{
  "vocab_size": 8192,
  "norm_place": "pre",
  "positions": "learned",
  "attn_scale": 0.125,
  "parallel_block": true,
  "lr": 0.00078,
  "beta1": 0.9,
  "weight_decay": 0.4,
  "dataset": "wikipedia_en"
}
Each number is 128 + 24 x the weight over its row's rms, rounded and kept within 0 to 255. Layers, rows and columns count from 0. Numbers have three digits each. The size before them is the row's rms in percent of the matrix's.

# o: layer 10 attention output (transposed), 384x384, rms 0.0259, rows 53-88, columns 128-191
# v: layer 10 attention value, 384x384, rms 0.0242, rows 54-89, columns 128-191
# q: layer 10 attention query, 384x384, rms 0.031, rows 64-127, columns 128-191
# k: layer 10 attention key, 384x384, rms 0.0295, rows 64-127, columns 128-191
o53 076:153130145144117115176103122166094165126120147136091162164127107129137160143130126107152114082112157126103150133178141137127123113133136120136137111147142132137147197124134104133123145101143127
v54 082:145102122149129176120164114113122141094178122102128149111140125142102162187104106164092139106133132149160134094165117142145137156145124189162123170119062097086125069150151156116124163134180128
o54 075:123119123123112107107105164168134079162080133167115111152156137140180127111107137058158124129122137136082104146092133106115129082115140034122144105135169143142136174120117102109151102136111111
v55 086:141122147157104160161122137119140129108181148109128138114118110142142166101126135142134137077148156115151128123113133122132150129146152150097128107107154156110126117117128090082108166101133129
o55 081:128085107116125072120115138154132142120062113148143070145137122143139071123139146148111134162081110150121146131132135125124129105093106100159109137141096112153130109128139121163120102178109098
v56 084:118123111143116084111151138131127175104131149140132088111099093102130128099141120115136110129154145134111127150153119113136133135141176116107106118145170127129174131113147153128122112119153118
o56 073:136177169110132163137084118135167100144156101132089118136151130143118128151119127156132159145096120134133139089130152128156127103118104158141129142146108142093116144140111145120109147150154145
v57 081:092130090126136138135116142148132166139124133116146150140117143115117110112142124046138093170156181090144114120160132119139113123081143129102122112114167125146126106133201114108078098140113134
o57 069:131151148150133101111118102109115135137154172135124076091169126138124143097113149173137147088101068145134133118123122135110134135159109106139127120123137134158089126105128143133118136083097056
v58 077:146111122169108144103124174123102152112118145165118115102096105112137136133114116134136076113159157144123126104104131132148138136113099089154159128120121140103084126156090141123092127109130116
o58 067:125155167111113135187129137150182091158155109153130133139139151170135130108119134127139168161109126123097122143136151101084141097148118152135100109116147128127153094117168131112135110131146146
v59 083:108135116156141161101158156130131077127144138102118162137184118115104117153134133152135148135111090121137152114108143128136149142096121121113132084113159075144154144160113104170137169166179115
o59 073:115120163109133073179094141113121155129133111110182105116116120166141125125117123105087115099129121146138091130118134132124102098171094099153130162155133156115102124120114150110132059115107118
v60 082:157118157122165120137132151114132142167107090121125118158180115129115137109139130112181188175154081118177135142143142143127118141160135127123140153152159147149113148118112123154140157105112132
o60 072:110139120145106129130124113165125106109087152105132132129099150103119151157084133136075086082103151129098119084104127135136133132080124128143133104120119131124128119104152107113121092108132131
v61 079:125113126129162176149102114148082117134099126140132095084147110138120112154133124097124150132138158106128138119166143139137106124104103138135096146107099132117144119120146095097066156145139161
o61 068:153160148112058112098143181127174138146160146143136110124135119127166127085109131138155111119129078105124133168130106114104155135129109111136121085116164115166106139140139152136140091088130109
v62 081:129129110145132187149121121119130116141099102177139133157101154131147124132144124058099130139165143150129142118089123110122127115160121096118125112094111107140104165137111148065158125135193141
o62 074:128122161135165108084127122131102139117160149106110115102151128145137097112140162170148142112100148089136148146180136122128121166110114127137121134126171143111121104122138131190100118088090137
v63 085:130134162134154065140134150118132117130113109141115145171097068124137155137113140128187148140127128171133100132166124121131147110170146132075109114112080148129162138103126090100131120141124175
o63 074:139116111136088185134153121112123153123131143128141158069134148137132149117137123128076107112167107074135152172119116117106088149106123131174156150160142120126122142140129173128130163121146115
q64 125:156144100099186137170132135109113133121133161115126088133120117119156098124084093189160109118123120145148106129077104132151126136140184088101133152146141116119109109156121102113115145138095122
k64 119:150136129159179138174124102119171095150132137156106125146162078127164131168099106132148125110127113095165139162139110106144123144112144119135119149133104153151126104130131102099128140113107129
q65 125:117135115115120150148118166117069131174104144119151112102115147120103138123134099132148150052153147142121127125120144156149115152136166115098153167118103089173183139109129118134102166117093100
k65 120:088144101167118131128126143179120148157095101138132135126108163139109180134113094068198100135133164126123142121168127121121115129158124151139120148128114098159121109125094121086134147092097106
q66 125:156106132112144129106133124141118101139142109139110151158132110111107126122135147154117109096102104096129128138119132128153138175098183122140102123105083164082136163165142166161130119096134177
k66 121:144132141093141150131148115140093156132148087153104107137081107122109162110152123146108103071121118117117093147132118134135139155141129159144134105128146147118107147131104145151144158108132119
q67 114:109104144125107131115181117104171149144135129097137133121110111120154138092141135153109141134153143128149108126104153136107128106130135158089141125163123157130161099150111182159164112126109147
k67 114:148108163094143124162124123088094109139149145134145134117107107107081131113157150155088129132148149171132100095127125145128158093176114134120180158127109123129128093168126098165143140128095117
q68 121:099155145106085110129122132149178169136101111130129106118121117100140171091131122148102156121153136110148110125145120157137118114125110170098137122121125100144092115135095101131156115152153154
k68 124:166142133123101101118078152110134184125129095120137134162091146125125146142099102115160119111139112153115119140160124160154099128113112194130130125140104113152094119131113134149101121109138109
q69 101:148130111085156111118190113137172129121112110111065156166117151104132101116124118158111102163134116101140137107107145112129135182122128107136126123119123124121091082117100120148136166165120118
k69 105:132149120095149079136137141177135093125046155127104131165096093143114103148138127136133127124117142086127140109153141108147119125113173091131138168107152112130120123094114146148107151133100127
q70 109:107122129105132120164150089140083138138175107134140121111080125144107147101124134140128186086130151148104132135101125115144155109119156159181119125114127135174134132121087165144162106127120159
k70 110:118139129093124098117121125144122140148158121088156125127104147148091134105124142140193147155086144189093142120131142055115147082133138123169149133114094130145159114160124102110129088106129146
q71 079:122179155087083099175119128135132120116088165087175127136128149164156105108137174121117172149133134128100163162138186088182119107110142132121180118114146142149122115098111114100096108093146153
k71 078:175120140142122136133149119075123147135123128108097166160131107081138123147095107151100123141182109155107080084092128120140196178162113138118130145136143115111120118116145124136168127150121106
q72 119:136140153156115186144134109142103118118142122177123091144130106127108110182141126149119186109151126106108120098111108124162143165137148116176086175138140147143095138156092134083145136149121112
k72 119:144131134111112157106106091094120166139181132116100122094158127149128136163117106125152113144126177109066124111135136103138133147141112127119073141105139138194108165173105153077105145120122123
q73 124:136137123126118192108109134153117151137105159209109155144093083156110161158090145096148095125118120096141143120132136125150128096124107117107082159134167120128152129095118088155122154135126147
k73 123:105122117153130112119126123171153120123142139159133116174093148153130159173139196102084117082133134076129155123104149113127174130104125110105074130107150161131139144094126102130113119164095125
q74 108:104162119118147078118108148131119123151138134148149116120153139149111119095076151150156133129142146127160151125135150113129107146115133100084113120084134131160154148122103088159108161132087128
k74 118:119147104146162126157163148167153121169134148145147085106129138131123106154085134133131123162106142098146137142129159101120093123121147122102095163110106163148151095103068108159094111132119110
q75 122:101106149143115143139087129128104114110100117125143085117159186109135115135132129154176172103099168146124131141107087105121097123138171129126118131164117088116133110177161180129129140166137129
k75 120:133118126138122133098127123122124110126113124113129134114119157120156089109143097127165123140148150157154125086177087115140135137124154136130154178121152092164140128210119111092149133138164158
q76 110:102139104148156097106144176162129180110132150088131105142117112153119134091126140111183101066109094149130144099155132122120119149128088133145118142147137142079136087105135132109141130143110136
k76 114:147097102103105086095144190122146102118122124118156102165129132118124082111143151094156127138139154111127129080153118124134102122103105101115064167133109176089121108163189139117112138163071119
q77 118:147142097146136127125094139110127101122131100128066150128094096114091143088113106111150124145148105128142138123144145133159171119146137104116065189135148146073083103140124120102109121155126100
k77 125:134148131113131106139129096092142117132085100115094135142094107142133186083130165135133135150117090146129148144170145095139127136165133129127066151141133139112166138091093129080123148136155113
q78 110:116159148115151159148085110155120178104122178102104145153171070123084090086141132114096146125136118121093120137132130105141102138142086163125188104121132155090132137118111100144142121134135120
k78 104:118145111135123150100070129125149159108131117115112117119111094119078086120145103084091115136146147115076147201083111107151104128099121116097131141115159144123086117110143145157108137187134112
q79 117:115116121072096090104171103103145180115127156134127132149131142138111115133126129129164138162141167090147108107106181146170133146106161123155145086110144112106130135140102119106097114109126137
k79 121:116097106114131114129187093127135146133116123131117151139171121139153108155151138113136143094142135104170103115133130154166143158166122104134128103106091151144146171119111170117128156113116116
q80 123:154127132114136099123086144137136124104163107077164099125131159162135114152126156110129136123113153138120165152121129145134131115167117125113133132094159138138088139138078133156170147115120109
k80 121:138128116104103167160111164139119151099162139111114114106147154160150102126130114148159142120119115159118168142141107101125195100166124170085114152131126127117145132119112127161170140111152143
q81 094:126129125093124122127106100117107123125111156147145094138121116134152138129131140158128181136094136143126159112092130127161150120092142122130145097126148153170201155147164151137157103123173171
k81 099:154104126131162151134143110090129120134168120105139134145120121125131181110114126142153154106162125104082114081127117151148159127165102133143161129139116142143142147186159111135121148123151135
q82 115:136117092084112125113148115138135132121128142140120057133116171127140130138122118136150146164117088132139123103090146128123147123093165112070119109130110125188156137097137141207124145162128175
k82 112:149113109112153150171114113144152136103093161121131111114119126140139140122128071112154150119134054133113104122092137112124146112142155150129178140103098108179153121089115119180104141103084179
q83 094:113157114074112085150136125141122090091121130117141110140109174146134116134090152157119094166119112134150141133115156111152097154116121152113152115106113136128108109121140100078125112131169164
k83 097:164099103130149111170139132073146096154127081125119119168096115111152133124115114125134113168170096087141078077126109144128104175109125145111144196112125148134096147130121144103171109149152127
q84 126:153108142150139170132156131112171133152117132093114131132167138107116144144129118110115116154154098133141154108111124131139156102118102097168133119097149158150123108135116128145172163196149120
k84 126:174087148142113147121136099143124150153103152147137108076174115108103127143139152127111145126149097144105147104136108079120154109165129156133163158130127143140153115117133133113139131163157145
q85 121:133155135200125120153088147110098131122152132086139097121154119140073112135099138130165163106126120142112133122132132121144129111121086139167118112128078164120159170136114175154149125127094139
k85 121:113154153123062101150120089079125160143134092127141142131093119158141089094108119131168090137122119200135131124123148150126135106128103152122132126130095137130138130116091069155108142116113121
q86 090:116140146128126130140082141119116163128116138135159147109146113159173085124152145130129143127098134177114118158136138124133121059143111113167139105133172108139142128123125154138109108119126107
k86 086:118128151151142154116140118101117149097141153093112159120164152110149126127120119167072121099147124159112129136099127145117166126180096117152100092145132107111185100131149137146155130133147119
q87 115:104101093157116143107106110102145134165073116172150115078096115117144134163118160125134142097119137145120162126147114137125113105146107130122093107117128117100163140060156139142151107131137132
k87 118:093110115130158148122142113156109125177139124123135097128102143121098148104087156117113121119129089121153108127158105188129129128120104123142122119149146122092141140135126118128172086114156127
q88 120:091131128086080065065162121113140173105076147134138084104106095122149068126121148138116118156120113122124104133144129122105146138134154111162118117142116117119122143123111163160147159149100131
k88 113:113115105114142127120107119147092190105104126096137148119128146144134099112108132186092152090093087125166087134102147150130148160063126108130082115134110061131189111137143161182155116127096114
q89 123:152133122112141145094127155114133133160121117106143150106153080141125133119088139135050141111120127103120131150109130111151115086122140105103122154121098099144116134125134135120107136146138088
k89 123:152138088145123160149139178115105189109123106119079175080110086150117134078111097175119105117120104137161143168127117100144174149122115101078095146118071106171147168104089112131110138151128089
q90 126:142136117133136153159141159104135104146086116169145140125114136148124161166163084072134141166122087135095108131148131161132102132160145136117144121118136163152136142152073094131128136152174145
k90 123:146141121119110131119111162101108161137135117119148123105134135122131122119134071135111162122169132104089104126103150155151094135128156163102150091145175140134092139167157131159127129160144125
q91 085:099147128118153088110119151153149132136109140083169119120149127143154095135118165137158148119108111185115136148128152126123138111134134118136176100110142133104136100065125112172143145142120128
k91 090:158127113110137146120134182149131108122129146142117126140153114060095071125083113133117120160155067171120100127127125137141155140173146116105116123150100154088153089079155123177133143130098102
q92 123:119148128135150110121095098117080092082131126139114115176152140106107092147103125140181082101130111143116130119110159157171110122158099128098140124098136104163176139138086165103122134114166118
k92 117:122126150091142111163145104154115106119120120109125114134141124089156134111137102133149118109102162109165137079081149142104134090136135135119157126121155106163136080148109105143146128114145127
q93 121:148117129164119098129163112133199150144091133108127133156132120108138135149141141144075111125102131097123144128094116130110136140166130071130113130129107160098165161133115157130124161117117103
k93 121:131110111163146117094143126125111155129119178169103158132153071102140114167079098141144122138099099132123124092118121102114146111166130137166115115126136136118155121180160127117127160147131155
q94 130:098115143098095136110149127150141140131113105124131114126096110131138143109098153128122113135123096134154140119105134116115114122162151130126127159147119075122141142102122126117135159153085116
k94 126:093064094111133105079092087136101121152147105125146121103128173113152103094094118123162146155130128121141126121150132080118100123100136089114087184120113101158172135184162136113120130151125118
q95 117:111129118148125119120135160137133132154166117156160111151147120133145101137148102119150154090115110188111103148111131117153119110120150107187106133156103126109136117137118124157110138164124123
k95 119:136090127146093143114104135121156139162195114114143077146127193158097116146147100165084129129074158155121126155119163109125129081171127089142106112123090150125098119162141109115092109139112116
q96 081:093155153086130120150117089131099128104111175142171130118130139174153088124137157133127140096089152137105145142148150112169100110103116161163173100114155107134125150085115108081103113105168158
k96 077:144100154148116134093165107092124123148142108092109156150144134089147107146078102139155133117166132121113087085108119130128145171125108138139097123140130108109121127110152125127157115145119115
q97 122:143129132158099083105157127157134122098121143148142098140149151105097148181108123124115134149146102123121164152137169098102110145094156155079133135131103160141146122116147096170147121101101154
k97 120:171109102126107133127135142119096139095120122121102109115095100095119150155096074117145121139156068172136148161105128114092122181108154167137098138161155133139119106121140120137136167116090138
q98 117:109096104176142151097142127122139157128176120181121140097181123104147104174142100105104091116105144114125135110165138121151131091116072113106139143131119137112103123165129149097133089125143098
k98 120:114132139112126125155159150199129149132126139109126116106145086126151080125121141109103113111113133095151138109124146180174105102145115150112112130103127115103164130132121161111151100094126108
q99 128:135107138155093084113140161145167096159129118115141089120115079118137116163117136125136105111136096124156164120123137077111110143129125073147116178150123187150129118108118135146130109105146136
k99 124:108111083134090147111123127097116096161144107105155117139119076137140137157123130157110111104129129148157142146140127114129163132131102112093088135133167175159102135059086095112108139084160118
q100 128:125155129158135115156141112092145087140139179094142088161132159098095101143146154100188154150106118133119099117129117115138109155110128104110111151152112153131119165149140139143082132149117139
k100 120:164149131130133116149140095075138138169103151126160123174155155128139100167114140117114141143096142115172085070090129107132119119108115115095117138153113158167088101123111098125117116133086130
q101 118:125168152174089129115132140148128087112156128129144074099108118147151130136069102127144114152138109115149149139161153122134134146137162171128097142151092115122121154132123103095162169146110155
k101 119:150119154135118127196122161144111091136116118117158107125103105180130145137109119153133124123145111071162148117142141158137161130150148157109118143152082122116117126117121106148140156147127129
q102 116:144131126146095144147149134129110132110100111103142130132135138118114117167136127153093152166141108126141144146117123109132138124128083100152118143148175151083115074173152170130130156130119116
k102 121:156136156139107120126142134139112138082100138145119139121081153133165095113145120175066097083144078166160120147144183154111182182114105077114135154133164117122116132165129151107155105101142102
q103 120:123109106106132104104111166138098108153136148127099163133102114135130106113133128127052129072109117169146101121128148132140166126155092071093116136118126087122124122104097096138126133148148091
k103 119:093140092127138148139140175117146129124102137156112151147115140124121162118118159131111127151101105147117129161163121103152129144143097174094091126127133075120163131107099124143132162126144139
q104 115:127136114121115147134134132141104151110153119152124134130106091133122129109145134158110137158169110110125118126149130113105139119132065153099158141117127178129156124150148109151100122141121134
k104 110:114168105134162126151097107155136188076145147092156150084116168136145122091134141105072118131103130109108129154102163116113144094168081131107172112065117110115150146163133150121074126104120109
q105 113:096085120139113066138148128102146177156125147079122138119135104103121149142148147120163110138146091083095138124159130137097122179135113112075136140132110109130131179165127181132134137125161099
k105 113:095072105104098106158137191111111173159106148097123148153136119112152117104115117148151125107149123168138110094135148100097090168143106113095098129140145125148115097156169137164185098116118121
q106 122:139129137173141132101153107129117138127133114138175120159099148140132120106122084100124120115154125114109084120132168145122159110120122099134114152127113105158094111100135097133141113169115127
k106 118:168128146120110138103120120112131124118156141157140161145148140122093091132099091131105130188124112136119103102129145161118135137110126127099077136110091136172117137100144097134132131141127115
q107 107:144147111138111111152103139135145158130138107109121137128138152133171098141110150143089105171118135109128142135135153076146157159096124101073126159134123134119122113123124117135154095114109129
k107 113:089157118124137107171076157132133117119107150131110127125106091137144120143156134113063111156137118137080123085110165149137161129115164069097126147110187157148131114144145142132140126128129136
q108 084:105156132140100086175129121148103083108089135145142134141132188157127139109158149105172120090096098144127156144163181096173098150110153117098133164146137132145137136131105129119095120101156142
k108 081:154096171138119109127142103105120117149102108105119126159129116085158146141113097113134126161157162127106090061106153100125115171164144153124109161149161115130116109174152110115130126152140114
q109 127:131146126159140126114144113125112158152138176110122104118142144125120111193137138134113119036117153100176170117081153127118115183118114147140094113110117119077142085139147133102099137122098135
k109 125:152126127125099133108126060128141142144140152139099083121134151130072147150172127096120173113141112103178142122104129134113129185123120186118086096140155148096090081150127123102064162146145146
q110 088:159112145164106142105097139116183143115128115096118123115149104127149143185129114137125120117104159120146130122126114174104091134109152116105105110121125119114120202162126158183129172075119135
k110 083:107136152160130154165122145188122146110126144179155104059130141165125134131146130158147135085074161120163160172154172161125104078134133154109120094129105150121122139121103123180096134123153157
q111 110:113129105067168101141081117150050118111148154166107113116158143129118074152118166145112156134152125112159117124129140088125136136116127110192150088101116109125172089131152121122147121139118161
k111 110:120110099122134116116087085118136167160155134150108130114163158121095093138146137108098129120152133087101110116080117107106123143070103095151149118135109081140160105138141169125132144113105119
q112 107:148139150145154113144149101098131154145119125069176104114161121127138143139145092124097137115099123120146104124164120110151080158086134123114145136122111112172139096124086115118064157094178138
k112 106:137125131148121114123143116111130176143083141139130117097158109121180170147145054135142166111095095150145117076129127070141108134115106142138112113132104125184084082146112136128082106100129148
q113 111:124106133153101097155147133133154142129136119116095099120152098117117142113138148119179099126116131128147108113157093121123141140109153096101100126122138146144129150152120155160133080109146132
k113 116:112082130153109125147108126135143176158140122139176089085172129151141123118148152141126151102082154121140133166134150083125119105089125089124122090103147127185140133140155114148112043131182168
q114 107:116103160154151166139138090114081110116143163154116150119152145144122144094138095127131147144118127184144107147140114098112163103119127108152130113174178130160116175150181131150111092150098130
k114 104:122146160155132142107142098072143098090111143114160153125162126138149113145140126141091128160140136168097124172101120087110108126137154120163137097178141105144156132087154108161103157131133114
q115 128:157101144105120103149109111151099103100152151159118121149126112134072095135155112132161141039121161104117116125099143142134099118149117122139175083110137127123103119109128108108113074130144157
k115 121:126117091089093103123147140176148144114150119130080124103140085142118126092130082163187140086165104155134121177116129049108149116149117159132145091122102138107122121132091115102103098106108165
q116 119:111107153098155133091110125111128121121103131095123152128151085119145113126169124092127129110132160098097116126113143152155153114143163122124149161119131114127164150136098179160120118137113101
k116 114:123135138065082127090115131145123151126110112120123137141147086116098111115130127101143141168111186163088118126112093136180151091160174101118143149126144118130161156121114157162119165125063105
q117 120:125132100085105127154125116128118137160151149110122127138148129111123119069116131136090132146159081128136108135142158133146128117092122085128135110118135103111138119153109109133162117154146106
k117 119:110158120127141120185124127145131153145062159168138097133158113118116132160165122100062132133133090152160108124108143105138118095156147079154128106167104113123147069101111152116187139111105129
q118 116:137123142140140098136074093172157110090111091151136095144135104162147095089151120147068165141158147122145097137133115114129126086148139128157106150131159173106125144106141159084177151160094122
k118 117:121138153115149130112094119136127125108138140128102132118149098135105102116093120130102119132121140119069114127145125129135143081131114121161119169143097146070127131187120154131165105174116149
q119 124:111133139127117127128113135127086141172137154150163115089140067119169125113102158162180122087100149146123134121174131119143156128127121102092116136142150100103176153180168097172091142149145118
k119 122:101155072147129148175131159128134172154087127130192107105151144106171175153130135121156110187128154172144143130162133079128130110117123119099088105119124104110162109170143127136106147093154090
q120 125:126106127162144111153141134129137131146106089158074158159089130144170118161133135118121078110097118124159126116140169158083117118142121136147165125107148108101130130094111052111152169127113181
k120 124:140076131123119112146089124141105134154111110111105099146113161120119100139130106129120124120132095082122142132123121108093121117133142146138139108122123136093153181123200173101147145125116153
q121 123:143127104105113124125163120121101123123138177181126126151081132141135102154143129157128159123113134177133110135136128137141131120080119103117129117114167140105112182074130064135140114133133121
k121 118:111142127115124110136131086144158131077129146139132141142120154136134132173105124160129138100140111151142121137136177111116144122146152133155142092128139122125147147125133135071096141136101132
q122 129:113098122076122097108137088129101134134113115144155125152119217115153161132138089119120130164122152139133136104094157114137094115115100130137132132122102120151176101116176151103135103132138124
k122 127:112075106134157099148132107168123116119134131136152176152117187152110161117134069140099144108122132089130129045110148185145115121109120093147158159141089126156116125140133098101163146154133146
q123 094:150119111114127179110151130096121138125164151137087126131138136108106151122114103148126141135136130146152081091101095146117122122112100106106132104165137110158136116155134110140157102125126114
k123 090:100133108128145151137131118110171109114119151181167106118153122152154152156171167072147129117140125121149142171137110116137077092109130109147149132134097136162153118129098136121080154082095152
q124 122:170106115132123121126161137152115144106140111177155075096132154117129107098163122148178134115135095109138109102175095157116147124072128170098110132108100157155138131161164148144089090133110122
k124 120:142156147117139116086157120159088157093145120123148121101141142116137122120138127137158112073154145129139141092151153155112122113126124146148159093094126112168132108176158127103113079129109141
q125 129:146121124142103148067125114127104172134135151142129148126152183118119124125130121088168131103122140100098129098152152127165128124125126104083129099167117096135167176167124140150141105114122134
k125 125:124107106103109135096128111162103139173136126115134115139143150119135105116154167108156131112158155112139099107114169148155082153093123084105085114154105140124080121182178127161101122110119112
q126 121:128136138106144111116141089159114118136129117175123126124133142129113167150139098189134132117127081153125167106163132137105148126123099131145099122099141162123108099115156102144134124129145118
k126 121:115132154110131120142132110139130135137145131166114122141144141122120115126124142187103101089117108169097128135119139145069132137142084111119133132122135131130094130155165119113116124143116132
q127 123:108134140127067171139119137158160142077079106118117119102121143138152133105139147142122130098098126206108127116112135133106130129099145152096113155164128077103081137087161135180100124158113125
k127 118:095135158119128153144095143136132126088092106136111120097088147138123148101131130129102145167144128175129107114150149146125103133154142160108123168115111104128151116106126134185100132154128133
v64 136:130118145123075165137089148146143139121113136156131117104112106117126119109143163093113097127143151151060176138110141130144102154136113089168121138126092133138114138153117129147099121132151137
o64 148:103126115182132102113104116110154113133115121116140156145131142146110135156155140129135149106149119158089165114141121152099082157114078125147139132116056177098158148132146132112107124130105090
v65 136:119129134122117108111142100137111094123144145117137083100125131108131120174113119115159107133057143139069137102123139106155138123151168144073106193146128116080090114134104132094113117139108095
o65 141:121144119130116114133175096129122109178089126124133150072116117110174082130147112119165153112159100100147128116175118107146142101147134110126161118124145159107119156100123149154124093152101075
v66 137:120129112129149133090110211131122108115129134069149117139102092131159118130115105125100146071141126119111131113140123119118165138163134115099161108112131094121165141099142182166090139123133143
o66 145:109128155133117136126100141133105137120111148123103166139124157106146116106136115115120144149143116134116133136146138080162160176165165121104127116163141114100146131092122099139106082161144127
v67 137:118119103130091062107174170122143089116133125144149077090111144119115142104119141127104085119127131129117130116099136157143122118139092129141133139150081125139109182128106142157116090137100152
o67 142:150136159131148158161151081162141125102138127123144041136151142151129110120100084119132160099115163130118112098146140130143128097146069096127119153118114116070123133103135143145133106092093080
v68 132:127155092108180129157081107156161124138136108101121126093124130123123085119128150117136065134076108126112153146123128124129153137108125135113147150125110092111135118124117104122083088126188127
o68 131:117151107073119129126114070122149118172121147070147111145126151148098129163137166147119131138127093125143098116129098094148150074135142164121122108096116142152132105175128132146078106122118067
v69 136:129120114125109116147098136164100125141156113131149113128176145101127110120128099078172043109132126102135151144168127116105156137082136096138157120100108138093109119151117123114122152106149127
o69 144:081114131146115117088161130163115151097104074094115112140113166136133134123133099087183093142103110121146146105131124136150198092098151099182143163084122127117130161096129135138139099153156149
v70 141:125129132081107145131153150118098091130119144121093096094123124123117110117131165185111121107103185109090134139120130127101119098120118086086136117142116110118100137149066085124131147149107114
o70 150:086128130161122140081132153115109179124105138153094136136159144117135125150132156109134164174093127119131158152135134092080156062154141116101153073166094137118087207141095097148154162181115124
v71 136:118154111108150141141117140093148142181131122090122136104094138127119121170167168165130083106163106106120095126122124129107123132145104096151151111122105156126140143147137152135093095133133089
o71 143:172158103124151125115139111143119132079149145043123124164109116120121141153115139128144120134118147125087124147110129130121127078143103130159182132141116147142154130129150106153158102172116144
v72 136:143125077138136188118145103150133130111119124127106099123123160145118146119141143161127121095134111168099115147147130123131128137131131111126110166113145090116076109137128147124125132121126111
o72 145:142194083132109122105139132146122086111089122128104147138115122124122157163153121119094093127132107099127143151114103128100129067119125122145099107140141152122088104111182123126129106100112094
v73 131:136126101122122125160085090156102128137123118140132112080098114131138114133154095119144073141133163160174114093132145145121112119118161104138115147172144128120087132141151132177119166131156132
o73 134:124097098123111132169115090112081143094147134111185125112089108140128119127139118112123096149147121121196106127165142170105126100119118131147100170169126133111105134140136148163121128143129148
v74 133:142111124115154093066148109142108162119132094158133124077108144112103141118152137060112142130159138094130127138178123117144159120123112102162141163098115114106122116138096075135161077144166134
o74 142:115136158088120144108127126121171091134135101135119181124064124097107105111136088101135178169094119075115152165148101132101131095113092109141142152136124101124137086114111139174145088121138161
v75 140:124117147153146122152095108106110095138142114076113111116081122147143129093115151147086165088144096155112123099094133114128125153138116103102107059127147132121077103171139116145106110126153154
o75 148:128103126137133138123121190126099126109113167088116120136101103145136108148107128155137135097097148133154186176142150165111145137090132129131080120115137134078074148099141118131121105118150125
v76 135:119097126151131114105167150136128129139126128150142120131141113121121130119141123136155055168106129116104118145114124138135170121133149118070169098155123123104074100157135102127134135131114166
o76 141:122077140132110098135163103203164133131101105122139145143185138110130089088136154165131099091088102118139149151066131155177151105102138157111144145123206162100110123102109127113142156075099169
v77 144:123136162121085144121166139148087117139096123163159124198112122114167127090131139118072143131166118087127128143200118127118151142101164128110136159124087158102118076124140128152157128113128152
o77 151:082067139089118110106122114128113166082076089180139122100149138178098099134127144131190148117110126124116120176095123150131129174123099109097143137115113103110123088129118170123130106136135110
v78 140:119112130129128095145108124131167119111142089117143188101099135129120148102141115127099115133146158149129096118128134124146136129124112136148153098101150180144135123133154115148126162156088132
o78 149:136140128151149119142122110115149110086142125106126145099111196157177193107144106125158088126121104194090147145113155132119108186124088138128092110143130163125083104117149135114106115132132150
v79 141:113140117113080110142106112168107128134141135154111103107133116139144144126129138099123157093080181160140136127099124115133119107123150137095148091141128144143174141142121128114118150111128094
o79 145:095167124145117108133119095174090111108160146142147148118165122154109130162118084147118157137107112148157180097121115138114071060131099110125116113135122140110103130083135106148146123146161122
v80 136:114112162152120122151077131118152104095130135113137176123124067117134144085124105158120105131142131145110106136111130106131121119126112162137142085120141149138127122077145127088142114165152117
o80 143:129182160080108136133100124169138117123133135130108161123126113112099106121110102161139143118114111119141093079158158115111085144118135141134095128095152173128139119120141120162155122075136143
v81 137:157116089138165098131069114138183156104147111162135146137098132145134106170122102138112144179128176160120116109154113150157079141105125139083136117154142179124125100139146154144106086133166154
o81 140:114103130153105119107155094137145131153173158114150106115153064112104084081135097178129134142166132101183122125133094189113088133136134112143174123126131175133097111135124140106147134145126145
v82 138:140117107145122085115089140166073118153093122095104160117158136101112116165148123124189177152116120132158131161153114105131100132113143103124106136175149095160128118145157144141155123108151138
o82 146:093089112132112173147162133166093116106127081144128137112104132148152129170128134139144139119084190165151143144124155113138151125099144151109094119129128154123125116142158122126200105141131129
v83 136:125158144165103157146122159148157142128129152073131136100101053122103119097120116129135123113128131093147086106115133135132140118144103133149121173099113070152152120111168136143108133161098130
o83 143:154163140127120126140142138159119089129149129150134177091139143145101125086108119127131155169101171130128078116125150183097164093155165134129107130100084181143157162149160154131161142127156138
v84 142:116142117123173174147137165065142124132150106101128168131130105121114118108145143112106135097112138129112115114130119124104125138085166146120119157103161118108171157127134118126136132094149170
o84 145:130119149146167115144178130102115119133141138106134141164157091156148150094139156131154138105134140152092103101113104122119145077112137136124136208133100126118152123131144119103170126136138145
v85 137:158129102098138130119118132145166111149100123108162118117102144138117125128137088178165129149177153117145125119093113133121115114162157136168150124160121108130109139149133162110199146107158123
o85 144:160169145138113122120166140171141135137102148119183148093103164150108094111130065137089114135139112131179163158176104149177134169151173174149097130119115148138119148153113181138124131140154121
v86 132:124148162142082083131125121114145159145140136102137145189122154134144098116123126136054142094152126146084121119090141114139105149095130139162146131099149125103166128108156131120188147112155115
o86 137:134149095177120107157125113108134149130161130129133054136158175112124121129130100141114197083127153110073142115114168123126139133126126134094103133112129099133108132116140138074133139085162100
v87 136:108136133112120163149125142117131110119140152150132136113159111082152123141123125156135156115135143099089166153146135115150175151124099115112103073110118091126113100117140131160120135125138085
o87 146:063134150124094130094114110107189107156152149152123127126136145115116106145121135114115130143157115135115155152108113117139155137127161133129147100094118105195175162118131140149098152127100102
v88 133:134124155123106084098118142126128147148091199114115072179121152118168115082127130144122122145124110120103120092145133139136124117163120122134122151119130079129113134132135072114129145083125142
o88 140:099147105096106112068078142131141105123117136154172110126146108133114109102166118129127088156128175126123112091123110134077172133134120146129132143127133120144148116108119119100123093133114130
v89 137:107112123137121132152149123126125184116092122110107125105109131144144125139149108070164139142117151145157132126115120085110171117125103117136093172155110113122134131122155135100162072122081119